{"n_layer": 14, "d_model": 384, "n_head": 3, "n_kv_head": 3, "head_dim": 128, "d_mlp": 512, "vocab_size": 23304, "activation": "geglu", "norm": "rmsnorm", "norm_place": "pre", "norm_eps": 1e-06, "positions": "learned", "qk_norm": false, "attn_scale": 0.0884, "bias": "none", "tie_embeddings": false, "parallel_block": false, "init": "normal", "init_std_qkv": 0.0148, "init_std_o": 0.0, "init_std_up": 0.0148, "init_std_down": 0.0, "optimizer": "soap_variant", "lr": 0.00341, "lr_mult_qkv": 0.5, "beta1": 0.95, "beta2": 0.95, "lr_head": 0.00906, "grad_clip": 2.0, "warmup_steps": 200, "schedule": "wsd", "decay_fraction": 0.796, "decay_shape": "linear", "final_lr_fraction": 0.0, "batch_tokens": 131072, "seq_len": 512, "doc_mask": false, "train_tokens": 458400000, "steps": 3498, "dataset": "wikipedia_en"}
Each number is 128 + 24 x the weight over the matrix's rms, rounded and kept within 0 to 255. Layers, rows and columns count from 0. Numbers have three digits each.

# layer 4 MLP gate, 512x384, rms 0.0918, rows 507-511, columns 192-255
148140138123135108135095140168101128141120097126158088162114141140133132144156117135128133160134115131181132104148155124122153146113157139148164130140151105140094143113133133144112120120091125
134126130120128142122134072112128125161141107142163122133112148105100163120102121156107118135142152161140099122125135132152107146123151084127137094143142131145128148124143128118115099149163147
119128125112054108095106120132147136117167117147120138119144140099084171144146150133110146104112174131129151168155105119189098161139098136103098119124092123110139136123121131173113139127112123
158126139123131113110095145150154114100129077055149117152095113100146091119106117066154104171099142162140171093129110122129107129157163123127108106119135081118178126120114119106141154127141158
121080118149155075145105084127089153168122124111137173110123131128130137135124154131119070139110076169132086096136109166142108119168131146132115127098123155117173126152114127134155097088115102
# layer 4 MLP up, 512x384, rms 0.0937, rows 507-511, columns 192-255
138095152150111121096163164096139147138121170130091130121152125151132139125090087142099124123121153140100120123115136147146127122113116154111147129143092120090156134157104139131148136126119147
127154158114113111128113116171121118092165094136130134148127146119115125129130094134131149151140121107105115136116101114097141143114108153073102121107125141117126141129130126144123118108123090
142151086109103115103144076113088120125145122137157113127144134127088119123151095168115089087123107125151148153120150155150132123081076122103138135131115164149113147163142126140131089133135098
172137136148114113129114079140125134147116138112143172156143126140109137144155160209128146104120180158116096134144168113108105147140097112127172169119100136178089150108143115171110104117113110
128115141135104134129142062096101146130137097111135115137098102144092134118172159114118138127162136166142126100100090166147169135086146165112169131138100129134130151115131126125162124140150116
# layer 4 MLP down (transposed), 512x384, rms 0.0909, rows 507-511, columns 192-255
125138103171118155119133146124105120124117127122154117138106121163136096113143128087135117136125129131110147143129126137085131150095099094164107114149141148106118116104132152106126117108108116
119132155106113159148110164134151132102157109128126166145117120114134110123159130140118155134111134092144161106150126117106104122109115141140123141092124117126095078163113115089123105101120112
129108161122101128123146136153141146171130090149081139153151129127167158170159143100152137126119167116099154119139108084174122113148125137092139136110099160087133128106141111169132091131139143
086085147139114144147129151149116144155117159152096132113097111118141145109123100110131119116147126132097144102107145169127145112127108108099141112107137125098134130121100147123162122126143145
155122106176091096129118113125067094135127105130139167093128143141129124133108138092145084156083090129117126104164141147109093103161139136167121111138110142152180113160124088158165098094135117